config.yaml
n_head: 2
d_mlp: 256
norm_eps: 1e-06
positions: "rope"
rope_base: 10000.0
qk_norm: true
extras: ["capped logits"]
lr: 0.00951
lr_head: 0.00897
batch_tokens: [8192, 16384, 24576]
doc_mask: true
train_tokens: 90720000
Each number is 128 + 32 x the weight over its row's rms, rounded and kept within 0 to 255. Layers, rows and columns count from 0. The size above them is the row's rms in percent of the matrix's.

# layer 6 MLP down (transposed), 256x64, rms 0.0964, rows 57-91, columns 0-63
size [101 104 105  97  89  98 102 109 103  90  90 108  97 106  97  91  95 102  89  97  98  93  95  98 106 108  94  89  91 111 107 100  97  97  99]
[[116  67 169 142  96 156 107 142 182 161 108 137 144 159  98 155 151 112 137 122 137 111  71 154 137 119 140  80 107  85 116 141 136 115 102 105 103 196  68 221 173 118 107 169 165 130 137 178 142 117 109 138 112  88 118 129 191 108 103 154 165 178 116 116]
 [ 96 138 125  91 114  85 132 105  66 113 106 101 137 107 133 100 119 146 123  63 198 108 118 132 109 159 107  73 160  72 154 108 114  98 132 187 135 139 138 108 126  99 103 174  80 101  97 112 178 149 170 108 168 129 103 177  93 146 216 119 144  95 134 112]
 [134 118 161 162 142 105 141 126 158 165 137 140  81 112  79 153  94 127  83 172 171 157 121  84 109  94 173 155 180  71 163 122  73 112 116 118 134  66 111 114 112 101 174  82 133 134 145 128 111  98 145 104 157 177  97  72 130 165 106  99 137  48 150 105]
 [153 117  87 145  71  75 138  98 109 124 151 184 123 139  68 119 117 139 112 169 107 145 125 104 142 115  68 128 188 106 103  82 151 116 114 103 150  98 120  95  82  99 149 164 183  90 185 181 144 106 214 127  94 149 112  99 132 122 150 106 129  91 134  94]
 [148  92 114 129 170 119 129 112 130  77 116 178 129  80  72 130 159 137 136  89 122 139 151 132  97 165  84  51 145  86 138 110 178 101 118  76 157  84 145 125 167  67 150 162 108 142 140 105 148 119  53 189 132 120 145 119 161 125 136  89 185 104 140 101]
 [ 74 164 169 101  60 137 111 122  98 185 158 105  82  72 118 140  92 157 126 135 162 118  98  89 120 151 106 115 103 150 128 106 105  70 147 115  96 126 143  89 163 129 145 115 101 139 146  94  82  89  55 137 138 127  90  99 157  90 118 167 141 114 130 213]
 [161 145 131 156 122 100 167 185 115 119 178 114 116 117 110 107 141 140 164 100  93  97 142  94 155 154 159 113 128 141 119 157 165 117 161 106  78 126 117 155 134 116 154 191  83  73 132 123  86 118 117 169 138 213 145  59 189 143 167  86 160 158 139 179]
 [120 134  92 121 127 139 125 108 171  60 117 138  85  97 139 136 184 117 185 150 117 159 127 100 132 133 142 111 182  77 146 162  86 104 101 175  89  88 157  82  40 152  94  39 108 120 166 125 108 112 135 133 157 161 108 141 134 127 119  78 100 123 132 110]
 [130 127 175 100 162 103 106 249 144 114  81  96 142 144 154 147  79  93 144 142 134 165 137 133  87 183  96  90  69 149 118 110 121 121 169 162 140  98 133 136 165 138 171  89 129 156 142 194 159 146 179  91 119 104 141  95 147 118 103 143 123 127 105 131]
 [177 118 112  54 133 114 187 137 141 190  98 122 134  48 144 132 130 106 152 191 138 155  89  95 105 172 111 104 112 162 104 129 145 121 128 106 194 152 111 125 106 100  95 188  61 120 108 111  61 137 155 126 167 136 110  76 137 134 124 130 135 104 113 119]
 [131 113 169  81 115 123  96 221 113 115 132 136 139 148 147 155 134 143 153 115 162 100  98 102 143 159  94 195 138 149 142  97 192 150 111 125 125  61 148 114 131 153  97 121 121 142 108 139 143  96 138 154  91  54  95 136 113 173 129 177  68 161 145  63]
 [104 118  73 140  99  68  78 180 110 126 225  88 110 145 107 115  96 105 142  70 124  85  84 112 105 125 138 150 128 170 114 175 144 144 152  94 151 161 160 163 161 153 105 143 113 136 155  70 109 100  77 127  90 114 166 113 112 170 112 130 164 128 142  93]
 [146 172 134 103 161  79 108 125 139 134 105  57 153  61 107 137 142 147 131 133 127 162 116  97 101 167 159 119  89 126 171  99 159 200 148 141 140 112 135  96  73 105  90 145 103 168 109  80 120 129  99  87  73 119 118  60  65 138 156 157 156 158 140 158]
 [111 104 102  94 101 135 139 114 155 133 115  83 113 148  94 106 104 175 137 118  53  77 194 152  86 141 159 109  92 156 200 100 138 177 120  97  84 157 103  85 115 130 136 163 121 146 191 198 138 108 166 132 133 177 162 104 125 117 145 161 111 147 111 160]
 [157 133 147 188 131 136  90 123 121 130 113 137 150  68 161 110 123 122 117 140 168 149  99 112 155 108 121 199  64  72 118 189 145  85 128 131 120 166 125 150  70 115 126  95  98 113 109 128 197 172 148 140  84 124 148  75 158 133 132 107 118  58  89  81]
 [ 76  88  78 117 187 115 125 142 143 185 154  73 122 136 170 104 132 114 170 148 140 165  73 127  71 164 114 135 120 109 111 196 163  60 119 116 126 141 132 161 136 129 132 144  96 119  95 104 127 159  94 137 119 151 207 122  77 147 188 110 104 101 137 147]
 [124 162 111 131 122 130  78 112  55 154  72 145 150 176 113 118 143 137 164 103 143  80 112 201  99 151 102 152 132 119 163 161 143 110 115 139 154 120 156 121 151 157 145 158 116 134 125 103 136 172 134 118 153 215 167 115 108 145  65 103 220  96 117 152]
 [142  75 106 116 143 106 105 121 189 112 134 196 118 128 105 136 113 105  64 145 136 114 104 177 100 110  41 122 164  77 112 155 138 137  75  57 108 137 143  71 177 161 138 130 113 120 119 182  88 149 183 155 116 147 127 128 107  84 132 121 103 108 140 148]
 [ 71 122  74 131 150 132 137 127 157 126  74 121  91  84 194 140 115 154  85 100  95 160 149 100 119  98 148 107 165  99  97 144  92 132 142 149  92 155 101 139 124 138 127 176 110  92 130 178  90 126 148 185 143  99 139 154  48  92 110  65 134 134 198 132]
 [113 112 121 161 105 200 140 107  67  75 217 133  93 134 137  92  95 116 138 191  82 162 134 150 141 188 125 138 164 118 120 139 160 173 127 117 119 176 168 133  98  94 173 129 103 156 132 122 116  61 151 128 118  86 148 103 169 137 120  87 113 112 149 159]
 [149 125 178 125 162 168 172 149  99 144 128 134 180 162 107 121 107 109 114 105 115 127 132 125 158  75 142 169 108 113 134 152 101 127  82  68 122  82 140 108 139  71  85 153 142 130 165 123 160 152  75 112  84 117 139  70 164 110 159 177 195 101  65  78]
 [184 125 150 151 136 113 157 129 144 135 166  80 109 141 100  76  90  94 128 124 153  54 179 108 128  97 119 143 138 168 133  57 116 153 116 142  82 100 132 139 159 146 163 195 176  69 109 127 104 136  93  83  87 126 140 160 139 174  77 101 164 133  91 137]
 [152 115 146 100 176 154 189 182 184 128  70  85 175  81 139 124 108 129 179 134 123 134 167 108 152 140 102 119  90 115 174 134 135 137 140 171 108  96 131 106 140 125 120 127 122  90 208 124 125 121 120 133 190 181  68 145  98  69 132 113 161 100 104 158]
 [141 163 135 111 121 142 138 105 194 122 141 103 161 153 114 172 124 164 175  99 170  98 172 132 100  95  71 189 131 117  73 156 191 153 175 134 118 126 120 144 131  94 169  99 105  95 133 141 118 100 150 121 117 165  29  96 162 156 124 119 109 182 139 110]
 [107 116  98  96 112 108 107 157 122  67 186 122 103 165 133 191 190  91 131 125 103 124 191  79 130 123 126 126  78 181 147 121 135 101 149  90 174 105 125 134  79 147 110 100 159 157 124 135 169  80 160 155 154 165  79 103 134 165 133 109 143  67 174 114]
 [123  60 132 150  83 129  90 156 169 123  95 114 139  98 180 150  98 101 146 177 195  70 206  92 117  86 123 107 102 135 125  78 112 186  93 145 137 173  55 130 106 142 104 112 164 121 124 116 164 121 128 112 104 157 154 129 167 117 142 141 143  96 153 106]
 [123  88 108 123  77 120 101 190 133 136 145 115 107 159 183 103 133 152 103 104 164 137 117 169 121  94 122 134  78  62 153 113 135 176 137 141  79  64 166 107 102 150 147 133 106 179 129  98 189 150 140  86 104 106  80  64 143 161  90 143 130  70 121 145]
 [148 158  72 130 139 134  90  51 103 135 115 126 122  98 140 142 187 144 179  80  96 134 128 145 114 139 110 149 177 133 154  60 140 119 161 103  85  82 183 127 109 135 165 139 189 146 129 147 126 102 137 149 179 183 155 167 122 172 101  86 166  83 139 148]
 [130 168 130 111 159 156 150 139  88 158 120 124 154 121  78  68  85 133  76  96  99  81 115 141  93  93  81 148 127 150 129 124 151  70 122 152  83 126 145 148 118 150 167 113 117 128 154 162 209 106 140 111  78 145 110 126 205 108  86 150 135  49 138 112]
 [137  59 103 122  90 134 130 169 153 163 115 118 149 205 131 128 163 149 155 116 143 131 121  66 108 137 102  90  92 139 121  73 111  91  84 101 182  65 116 163 146 113 121 179 127 150 135 149  87 110 134 140  85  99 170 165 136 192 114  90 154 133 163 175]
 [143 147 152  94 160 107 131 150 152 146 116 163  78 150 134 151 112  98 116 125 141  53 110 157 153  47 146  91  84  81 109  99 124 151 110 121  81 101 143 137 125 161 144 166  60  97 148 138 143 102 155 103 130 156 172 133 130 152 119  70 124 211 192 124]
 [106 158 197 136 123 120  94  78 142 141 169 164  97  93 190 106 139 121  91 180 177 151 114 151 192 149 119 125 134 119 129 211 156 101 128 139 152 142  92 132  90 166  86 171 159  72 103 101 136 138 106  88 136 100 127  58 103 109 120 160 135 131 113 121]
 [ 95  90 107  87 107 109 126 203  91 117 118 104  85 120 113 115 141 156 147 166 193 149 117  84 145 170 110  82 101 108 136 165 122 125 124 169 145 120 146 126  80 154 134  81 114  68 161 118 105 133 130 169 152 155 121 145 179 114 167  99  74 146 119 219]
 [153 110 170 152 145 113 127 138 103 144 103 114 139 121 106 157 187 123 146  83 129 159 181 126 127  87  97 146 102 108 150 127 169  75 142 138 117 145 130 129 108  77  61  74 127 117 117  38  95 156 170  71 144 137 134 165 157 137 181 160 110 131  98  51]
 [181 123 107 157 119  92 137 115  56 137 129 109 196 130 158 163  57 168 104 104  68 163 140 121 172 150  92 121 133 168 121 117 118  78  94 157  84 150  87 121  84 125  75 120 120 101 155 103 130 166  93 157 126  96 149 130 132 153 153 112 159 124 198 158]]
# layer 6 MLP gate, 256x64, rms 0.206, rows 58-92, columns 0-63
size [107  99  98 102  99  99 111  99  91 101 108  96 100  97  99  93 102 106 102 103  96 101  95  97 109  97 101  93 101  94  99  98 104 104 101]
[[149 100 131  82 102 122 147 120 127 178 112 139  94 145 133  82 113 114 174 129 140 160 109 129 151 131 116 134 153 107  75 146 135 181 137 153 105 150 223 133  48 168 136  58 140 133  96 100  65 159 131 125  66 150 164 168 105 104 129 166 148 125  86 138]
 [117  98 180  83 127 175 160 131 140  76 186 111  57 121 119 122 126 138  89 138 154 114 125  82 118 130 126 150 111 102 162  96 107 123 148  59 111 105 125 111 144  84 103  90  89 102 124 170 121 140 152  86 147 172 142  29 111 162 116 114 172 181 132 131]
 [134 133 121 106  98  91 141 140 153  98 149  67  53 122 132 167  45 100 104  69 131 136 112  69 112 144  74 117 124 135  78  70 115 160 140 142 113 138 139 136  58 137  98 179 175 153 146 166  99 156 108 139 133 113 139  87 139 155 109  88 168 118 149 122]
 [133  88 137 163  89 131  71  99  98 118 175 108 137 100 125  93 182 174  78 150 123 170  94 177 133 120 141 117 106  74 108 141 175 124 130 132 113 194 147  89 102 155  92  98 113 148 156  39 148 113 136 146 132 116 156 113 115  66 178 140 138 114 180 126]
 [ 88 173 113  72  52 104 103 128 132 119  95  74  45  93  86 105 129 145 145 126 113 171 156 122 149 188  98 128 113 133 119 109  93  93 165 119  99 169 124 117  91  85 153 147 148  81 147  74 102 157  83 137  94 123 114 120 127 133 111 100 145 132 120 198]
 [105 105 147 120 140 166 152  81 168 165 124 115 132 147 144 161 127 177  98 168 143 140 113 131 155 113 121 139 103 120 213 113 118 190 126 162 142 101 173  88 140 149  51  67 156 118 143  62 178 129 141 114  72 137 141 192  86 148 146 147 142 102 102 132]
 [155  96 163 122 160 126 141 124 127  83  97 138 125 164 177 131 120 174 153  72 119 146 174 139  96  93 140 130 152  55 121  76 146 130 101 181 107 118 105 117  81  65 138  60 132  79 126 122 188 139  90 129 130  98 109 151 100 112 162 127  57 124 118  82]
 [ 68  96  86 146 132 152 122  67 162 120 166 156 210 139 144 130 177 109  84  82 155 128 158 125 121 102 119 128  82  86 100  45 126 163 144 116 152 144 152 111 108 139 116 160 149  99 114  84 137 112 165 188 172 134  89 146  65 107 140 134 148 114 125 141]
 [110  92 168  52 149 111 187 119  91 133 148 111 156 120 171 117 173 149 201 130 126 146  83 109  89 100  97  90  78 128 126 123 151 170 132 155 207  97 106 136  91 139 122 138 103 146 128 149 102 135 169 182 108 127 140 130  51 175 134 139 126 147 107 104]
 [136 104 105  99 127  99 115  62 160 169 108 137  70 105 110 147 145 157 156  71 135 176 115 145 138  75  88  86 140 126 104 147  86  94 135 170 110 160 122 132 151 131  85 139 148 141  92  96 110 164 132 106 162 171 162  93 169 131  72 117 195 133  64 178]
 [136 133 117 146 126 174 119 193 119 171 120 112 167 127  68 125 143 118  95 145 130  96 160  93 174  62  99 119  83  97 116  45  96 175 146 134 159  91 132 169 103  94 144 162 127  98 183  86 137 174 125 127 123 103 154 159  60 139 142 134 177 137 108 127]
 [170  90 104 112 185 159 172 144  91 179 115 118 156 134 125 136 188 101 157 116 136  98 118 178  81 131  71  92 179 113  98 128  96 120 164 150 104 110 141 134 171 111 187  50 135 156 126 115 111 151 166 156 140 138  80 140 188 117  94 131 148 148  90 102]
 [ 98 121 160 205 100 164 132  81  99  85 156 159 156 105 164  97 121 155  92 135 201 172 184  96 182  69 105  90 143  74  92 108 119 113 155 145 145 119 175 170 130  91 116 121 113 111 111  98 133 144 121 110  96 175 101  84 138 133 120 130 114 165 104 102]
 [135 160 177 159 129 123  78  76 150 112 152  73 152  86 180 119 144  50  79 130 117 169 112 153  91  51 132 152 120 121 130 182 174 146 170 132 139 132 117  91  82 117 134 153 125  77 148 150 183 155 150 122 138 152 114 140 128 121 127 159 123 198 107 130]
 [ 98 119 107 150 154 179 190 169 175 127 154  91 119 130  58  94 163  94 113 126  95 209 109 161 136  63 143  92 161 154 122 161 118 174 146 157 141 132  98 185 168 141 137 139 132 147 124  80 118 141 123 141 150 103 182 158 173 137 109 165 174 132 112 139]
 [154 136 168 141 109 171 130 120 171 109 214 105 111  79 132 144 172 178 141 117 157 117 159 136 155 129  80 166  64 138 116 130  95  88 207 122 129 142 105  85 109 130 104 123 125 108 107 115  97  88  85 146 153  63 154  96 109 148 150 138 110 142 122 201]
 [159  96 201 145 150 162  83 177  93 138  94 150 111 103 130 155 167 135 134 174 132 111 100  93  43 120 158 134  84 161 119 108 164 199 100 149 178 130 131 198 120 129 131 163 123 101 155  93 111 115  94  97 169 160 134 152 107 173 145 148 123 105 156 138]
 [ 59 175 130  97 127 100 117 109 121 101 103 111 182 123 105  85 125 148 108  99 141 121 119 155  98  61 104  87 175 120 139 144 124  85  99 106 103 136 148 131 124 150 132 174 161 136  94 131 159 141 152 150  59  50  56  81 131 103  91 145  69 121 144 156]
 [135 152 206 169 120 102 152  63 116  90 184 104 121 111 127 119 121 123 148 118  95 178 108  93  67  94 137 170 132 155 117  94 158 171 124  95 139  95 107 124  96 174 124 147  99 133  92 113 165  26 113 140 125 152  90 129  96 137 136  76 153 150 101 128]
 [151  96  83 169 124 112 130 115 115 120  90 167  89 118  98  93 127 126  99 127  84 165 163 144 201 122  73 122 118  99 136  82 111 107  83 185  91 129 173 148 102  54  87 111 156 119 122 118 212 132 149 146 152 154 148 110 150 151  92 122 154 162 150 176]
 [188 107 119 127  96 132  91 123 152 181 105  81 125 119  86  98  93 132 173 117 107  87 198 131 150 167 135 118 125 143  90 125  69 199 136  86 108 150 176 108 119  80 203  97 142  80 101 157 122 114 101 146 113 153 179 119 140 146 124  89 141 117 104 160]
 [136 145  78  86 131 108  60 120 123 185  92 149 159  88 156 130 147 120  83 122 135 120 117 109 175 130 117 113 165 124 173 101 168  40 177  78 142 100  99  94 152 154 135 177 112 176 124 147 111 100  93 129 133  88 100 180 142 120 174 147 131 163 156 170]
 [ 95 114 104 153 126  92  91 114 139  93 193  63 143 115 198 143 116 197 147 113 146  99 119 153 107 139 118 153 165 134 118 128 136 148 107 128 182 108 130  91 160 104  78 126  98 114 165  92 175 105 160  91  41 129 168  94 127 138 109  95  88 171 104 141]
 [109 116 114 121  72 136 128 168  75  91 156  62 114 124 120 155 158 126 122 123  58 150 123 121 109  59 171 162 132 137 114 113 169 137 187 119 157  83 149 146 136 175  91 107 115 149 120 116 119 149 142  96  98 153 127  75  68 151 174 166 149  49 137 117]
 [117  66  56  87 135 126  66 160 121 133 172 134 145 101 165 138 111 154 155 100  82  99 104  37 104 109 122 122 150 169 141 103 101 136 123 159  92 118 102 120  89  59 138 175 179 160 146 151 168 102 138 143 105  95 132 138 157  65 133 134 113 147 123 119]
 [135 131 151 144 112 162 120  62 122 101  91 157 177 139 113 117  93 111  82 137 183 112 160 115  86 127 163  66  99 167 104 171 125 167 123 115 124  84 150 122 138  98 170 169 119 174  99 157 159  81 176  74 139 130 114 147 169 138  56  98 135 170 152  92]
 [107 101  33 100 179 101  81 116 102 102 129 112 132 120 156 123 122 132 196  61 143 106 172 105 137 120 155 111 156 148 150 132 212 104 169 140 102 190 148 121 129 117 103 187 162  76 141 126 137 124 151 142 136 129 111 129 118  95 127  92 187  97 143 145]
 [118 111 134 140 176 120 160 153  62  75 173 155 100 184 188 150 180 154 106 152 129 145 158 116 113 136  83  89  93 116 135  65  98 163 153  72 160  86 148 149 147 128 160 111 155 158 102 153  84 129 160 139 111 116 162 112 109  69 146 121 125 123 162 187]
 [102 121 156 116 129 149 126 131 166 110 131 133  91 230  95  53 116 150 124 118 112 100  88 115 108 141 115 133 171 145  72 135 146 170 118 137 119 239 146 138 125 163 141 176 111 114  92 104 117 139 121  86  80 125 108 119 117  85  97 136 126  68 107 106]
 [115 151 103 150  95 134 141 117 118 147 121  87 142 147 135 103 148 138 130 121 189 213 170  66 152 144 139 140 125 132 113  93 116 138 107  72 190 129 115 140 137 125 100 145  88 107 182  78 170 156 107 111 142 134 131 103  31 102 178 135 125  67  90 152]
 [149 108 105 116 156  82 113 125 111 122 162  91 170 125 132 148 130  76 186 172 145 120 159  46 121  92  88 143 163 129 125 154 140 114 125 130  89 123  97 109 104  81 122 115 153  98 169 136  85 204  89 153 118 116 186 202 102 108 137  90 158  94 121 171]
 [139 104 159  98  88 177  82 145 100 126 143  94 112 178 147 138 115 106 163 140 139 180 130 131 192 127 123 159 152 139  74 152 131 156 143 133  86 118 179 122 102 157 175 144 118  48 197 152 164 125  97 149  89  73  91 137 119 141 127 149 119 160 181 178]
 [156 116 131 147 129 127 159 115 147 193  84 153 121 104 147 137  68 128 145 157 155 100 148 153 111 101 105 111 128 192 170 121 169 111 129 122 128 167 159 173 132 139  77 161 176  88 129 126  67 181 161 119 172 146 193 140 139  88  60 134 105  99  90  80]
 [ 72 129 154 181 179 137 136 176 117  83 106 153 122 159  85  68 142 137  64 133 178 148 115 103 143 114 161 128 159 111 146 129 122 124 197  83 166 125 190 130 172 119 188 144 110 146 118 169 122 109 167  98  69 114 164 126 136  78 132 115  98 128 116  96]
 [104 150 119 139  98 119  80  95 151 115 166 147 155 132 127 121 122 113 106  78 119 124 183 169  90 139 116 184 153 109 102  56 102  83 176 167  92 135  90 133 128 141 125  46 165 153 155 122 163 114 156  94 152  83 137  84 116 113  97 137 177 183 170 160]]
# layer 6 MLP up, 256x64, rms 0.214, rows 58-92, columns 0-63
size [ 95 114 103 100  94 106 100 102  89  94 113  92 109  97  98  93  96  89  94  99  92 101  99 100 101  97  90  97 105  98 102  95  95  98  96]
[[133 117 107 166  79 208 118 164 151 153 122 101  82 135  97  78 110  77 132 167 119 111 175 162 137 159 102 134  81  79 115 125 141 126 132 116 151  94 118 125 155 109 152 170  93 133 162 114 105 152 159 120 151 209  96  94 117 193 115 175  78 101 160 142]
 [114 116  99  92 114 130 141 106 126 111 132 167 185 127 147 175 128 140 114 134 147 104  95 148 127 124 117 163 192 100 194 129 198  64 138 117  81 103 161  96 112 105 184 127 204 141 178 139 134  92 123 149  77 170  76 157  83 137 109 136 133 103  89 139]
 [125 158 209 139 151 204 136 167 106 148  97 105 166 127 145 153 127  82 158 157 123  96 116 160  98 151 160 157 132  99 195 102 191 140 174 137  95  90 162 131 161  98 113 117  37 146 105 114 107 152  92  94 123 162 134 165 121 133 121 156 123 105 135  99]
 [165 103 141 131 113 142 135 136 105 144 163 132 157  92 131  52 120 121 190 119 139 112  91 126 123 206 186 175 177 170 151 132  87 173 131 128 155 127 147 111 151  82  99  74 162 161 109  41 155 140 146 119 113 135 123  98 115 158 158 105 101 175 135 159]
 [152 107 114 122 203 115 104 153 117  83 164 170 133 170  73 148 168 127 153 136 120 112 154  73 148  89 101 151 147  96 132 111 155 141 101 145 122 110 108 155 179 125 133 160 126 104  94 193 170 155 122 117  99 108 145 136 107 105 108 177 119 155  99  13]
 [129  96 118 101 139  84 159  99 109 114 149 159 108 146 128  92 141 170 114  90 168 161 124 109 138 169 147 176 124  93 126 108 101 158  73 105 123 115 202  97 115 198 127  73 220 157 104 158 108 139 142 147 116 154 195 117  91 139 103 167  91 112 139 150]
 [179  88 100  74 128 187 145 119  97 144 152 175 114 175 139 167  98  86 154 111 106 153  54 143 169 123 149 123  80 150 160  97 143 102 132 142 125 125 148 158 140 150 172 102 115 127 122  85 144 227 115 128 157  84 120 100 140 136  81 115 179 135 130 167]
 [122 174  94 168 118 108  90  55 155  89 108 117  70 115 115 155 126  88  86 124  84 184 174  47 104 107 100 116 105  93 109 174 121 117 142  86  97 143  68 159 126  73 100 118 121 114  86  93  90 144 109 127 131 132 122 164 133 152 140 129 140 141  74 111]
 [118 109  96 179 133 164 125 155 157  79 152 174  87 157 134 149  65  93  98  67 124 115 145 154  92 117 144 141 182  71  87 121 127 106 143 103  46 107 154 171 175 119  87  93 124 122 132 151 197  80 122 141  69 135 119 128 137 134 121 153 140 138 136 158]
 [100 106 109  70  56 109 143  95 117 152  88 119 102 101  60 156 118  60 108 101 153  57 148  90 111 130 125 109  93  99 100 148  96 130 110 171 155 141 125 133 193 124 141 150  89 100 168 130  97 136 155 124 153 150 115 133 131  85 138 119 205 161 176 131]
 [ 59 168 120 132 122 147 196 161  53 134 109 112 147 125  99  96 132 163 125  88  83 182 107 136 168  42 118 121 122 150 170 127 152 117 144 100 121 112 224 140 142 128 101 130 119 145 125 172 121 147 138  80 100 121 166 101 150 120 105  80 115 149 116 142]
 [148 102 117  78  72 107 113 196 140 104 164  78 139 150 134 116 104 127 166 168 147 135 128 129 114 113 156 116  99 153 149 139  65 135 124 170 111 166 102 111 126 204 153  40 111  98 123 133 111 157 121 152  76  82  62 159 107 137 131 105 110  72 128 154]
 [149 150 164 175 110 151 142 125 126  96 185 133 194 105  84 135 114 115  89 175 156 162 130 102 140  27  77  67 113  86 171 122 123 134 126 101  85 167 121 103 100 164 112 138 136 103 135 122  82 100 130 139 134 174 107 101 143 142 190 168  91 127 132 111]
 [128 149 158  93 103 141 141 102  98 131 130 171 159 121  88 125 168  96 142 134 104 141 142  97  97 141 171 100 155 142 167 103 109 178 124  63 141 150 114 115 161 173 115 102 144 100 147  99 115  95 117  81 116 190 106 147 143 100 201 232 151 162 173 104]
 [158 173 170 141  87 156 122 157 113  69  71 125 130 123  97 154 125 134  76 113 169 127 195 126 133 120 181  66 186 160 126 126 112 113 152 126 119 140 139  74 130 129  65 107 134 160 130 204 116 110 141 155 117 110 105 124 143  99  99 141 207 170 148 135]
 [154 146 122 163 184 124 128 181 183  93 112 111 101 121 147  74 149 134 131 138 151 131  90 121 134 141 148  84 129 143 166 108 177  79 114  76  94 174 125 105 132 111 160 128 109 169  81 159  90  84 142 157 135  18 117 120 132  94 161 144  90 140  82 148]
 [125 112  82  90  67 144 137 150 119 145 112 131 162 109  93 135  51 146 122  75 143  99 124 151 119 149 173  71 102 119 152 145 107 144 123 118 150 124 158 200  88  76 118  91  88 133 130  90 207 167 157 117 118  80 149 110  97 152 134 159 104 133 164  73]
 [175 155 148 129  70 125  96 120 160 156 172 170 160 181 160 118 116 151  67 124 150 137 148 143 139 162 138 146 156 131 143 150 142 142 195 133 115 138 133 184 171  99 103 117 113 149 144  87 128 122  91  87 130 204  50 160 166 153  92 115  98 138  68 124]
 [135 152 173  97 162  99 128 124 130 125 103 150 125 113 149 146  98 133 128  91 165 110 124  44 149  82  97  92 146 173 142  69 175  89 149 127 145 173 144  25  86 168  98 126 140 142 143 142 147  97 128  96 160 141 104 132  87 102 127 117  86 159  70 101]
 [109  67 162 150 112 115 139 130 144  95 194  93  89 155 103 178 132 111 122 173 169 114 117 137 129 157 107  96 140 207 153 154 147 137 142 151 180 171 153 137 131 174 132 128  96 108 135  75 189  93 146 107 203 154 127 164 106 138 131  80  84 114 163 122]
 [150 133 146 104 133 136 119 137 109 126 132 229 109 125 114 179  82  94 137 186 125 124  54 123  90 110 141 144  80 158 146  73 158  84 163 180 175 143 134 102 120 123 101  75 130 180 127  71 130 132 163 113 152 156 104  98 143 120 182  85 127 118 134 130]
 [146 171 109  75  84  92 113 131 106 171 135 140  89 173 138 141 188 104 151 123 145 125  91 155 121 153 199 167 182 164  92 131  61 112 151 136 172 101 140 196 134 146 115 147  88 103 128  99 116 131 136 121 131  86 139 157 114 219 132 147 106 124 159 146]
 [137 126 131  94 156 102 140 106 166 112  79 118 123 146 134 133 203  54 138 162 127 136 114 111 129 114 206 122 131 157 161 134 122  64 133  94  82 168 142 111  50 144 130 136 199 147 151  91 130 125 115 174 187  93 165 130 130 110  92 149 166 140 158 116]
 [204 147 174 107 150 132 112 142 152 197 147 114 127  84 118 144 123 165 102 210 147  82  91 159 115 139 115 130 138  73 145 149 150 104  93  92  99 199  79 142 177  96 157 148 162 135 146 111 109 157  99  94 121 135 170 152 150 169 111 134  98 174 133 140]
 [ 63 148 140 178 130 170 182 105 195 144  73  97 141 134 111 111 132 164  79 113 137 144 127  89 153  98  84 152  86  52  76 138 116 163 116 117 105 113 212 170 149 115 104 145 150 115 152 111 133  74 128 142 108 113 135 137 149 101 148  87  93 133 131 105]
 [134 197 106 143 169 147 110 155 198 112  70  96 102 121 148 180 105 132 179 156 109 112 135  71 107 151 129 118 102  98 152 172 152 123 186 122 122 171 117 144 150  58 145  92  97 117 115 145  85 103 151 102 122  68 114 149 108  97 110  95 153 141  95  73]
 [136 102 133  86 191 176 118 120 135 159 152  75 155 158 164 119 179 111 131 192  73  53 110 123 131 143 130  99  90  95 102 167 119 158  93 138 151 149 117  91 134 116  95  90  95  92  96 154 118 142 159  73 101  63 154  90 183 128 157 136 126 129 133 152]
 [125 111 194 132 101  89 129  75 162 131 116 150 173  92  88 145  89 167 146 135 155 177 154 121 107 191 135 139 121 192  87 183 107 135 121 106 143 113  91 162 172 157  87 106  75 169  95 138 145  95 117 118  83 163 116 191  94 149 169 121 159 146 134 129]
 [ 97 136 140 116 105 140 115  84 119 200 109 155 148 122 124 193  67 152 112  84 131  90 128 134 147 101 116 113  83 147 190 111 102 130 155 115 130 138  39  86 109  88 110 112 164 112 105  69 108 145 108 123  87  45 132 112 103 155 116  89 111 160 107 107]
 [135  81 103 156 152 149 121 179  96 143  95 133 166 199 134 151 125 129  89 140 114 111 175 101 146 161 104  70  54 145 130 123 127 163 154 156 128 172 132 101 184 108 163 116 136 164 117 130 178 143  75 103 119 145 164  83 168 132  74 193 142 158 110 155]
 [153 121 160  91 191  92 179 143 117 111 176 157 144 205 169 122 157 131 116 121 139 167 127 150  44 135 106 182 142 111 103  90  87  73  40 148 118 124  63 132 111 148 150 139 131 123 159 131 121 140 154 111 117 132  92 152 147 122 168 144 145 149 157 144]
 [169 124 124 209 140 151 101 146 164  64 121 114  89 140 111 165 123  93 105  91 146 127 101 113  92 110  99 127 193 139 118 114 143  83 113  64  77  85 120 137 137 139 122 194 146 181 119 130  96 121 178 119 117 113 112 149 127 196  81 158 181 157 127 114]
 [ 80 105 168 143 110 101 142 120  78 164 133 106 153 174 179 138  63 176 165 123  81  96  99 135  99 172 190 174 113 180 169 123 120 169 140  92 127 187 177 146 144 139 161 149 167 138 144 140 131 136 129 130  74 116 122 113 103  78 110 166 109 158 144 166]
 [138 110 125 164 116 112 173 133 107 148 118 112  55  78 115 157  86 168  92 154 160  93 198 102 127 117 140 106 118 120 145 116 145  62 147 176 131 110  92 127 182 143 187 136 130 212 120 120 153 119 100 167 107 148 126 141 165 110 106 136 155  92  71 175]
 [172  92 129 204 106 153  60 110 174 156 205  73 131 135 113  98 126 108 107 122 128 143 151  78  91 159  83 137  97 125 141 168 159 199 133 133 186 138  85 116 152 168 131 172  90 139 119 119 108 104 109 117 144 146 134 123 146  87 103 132 164 110  91 162]]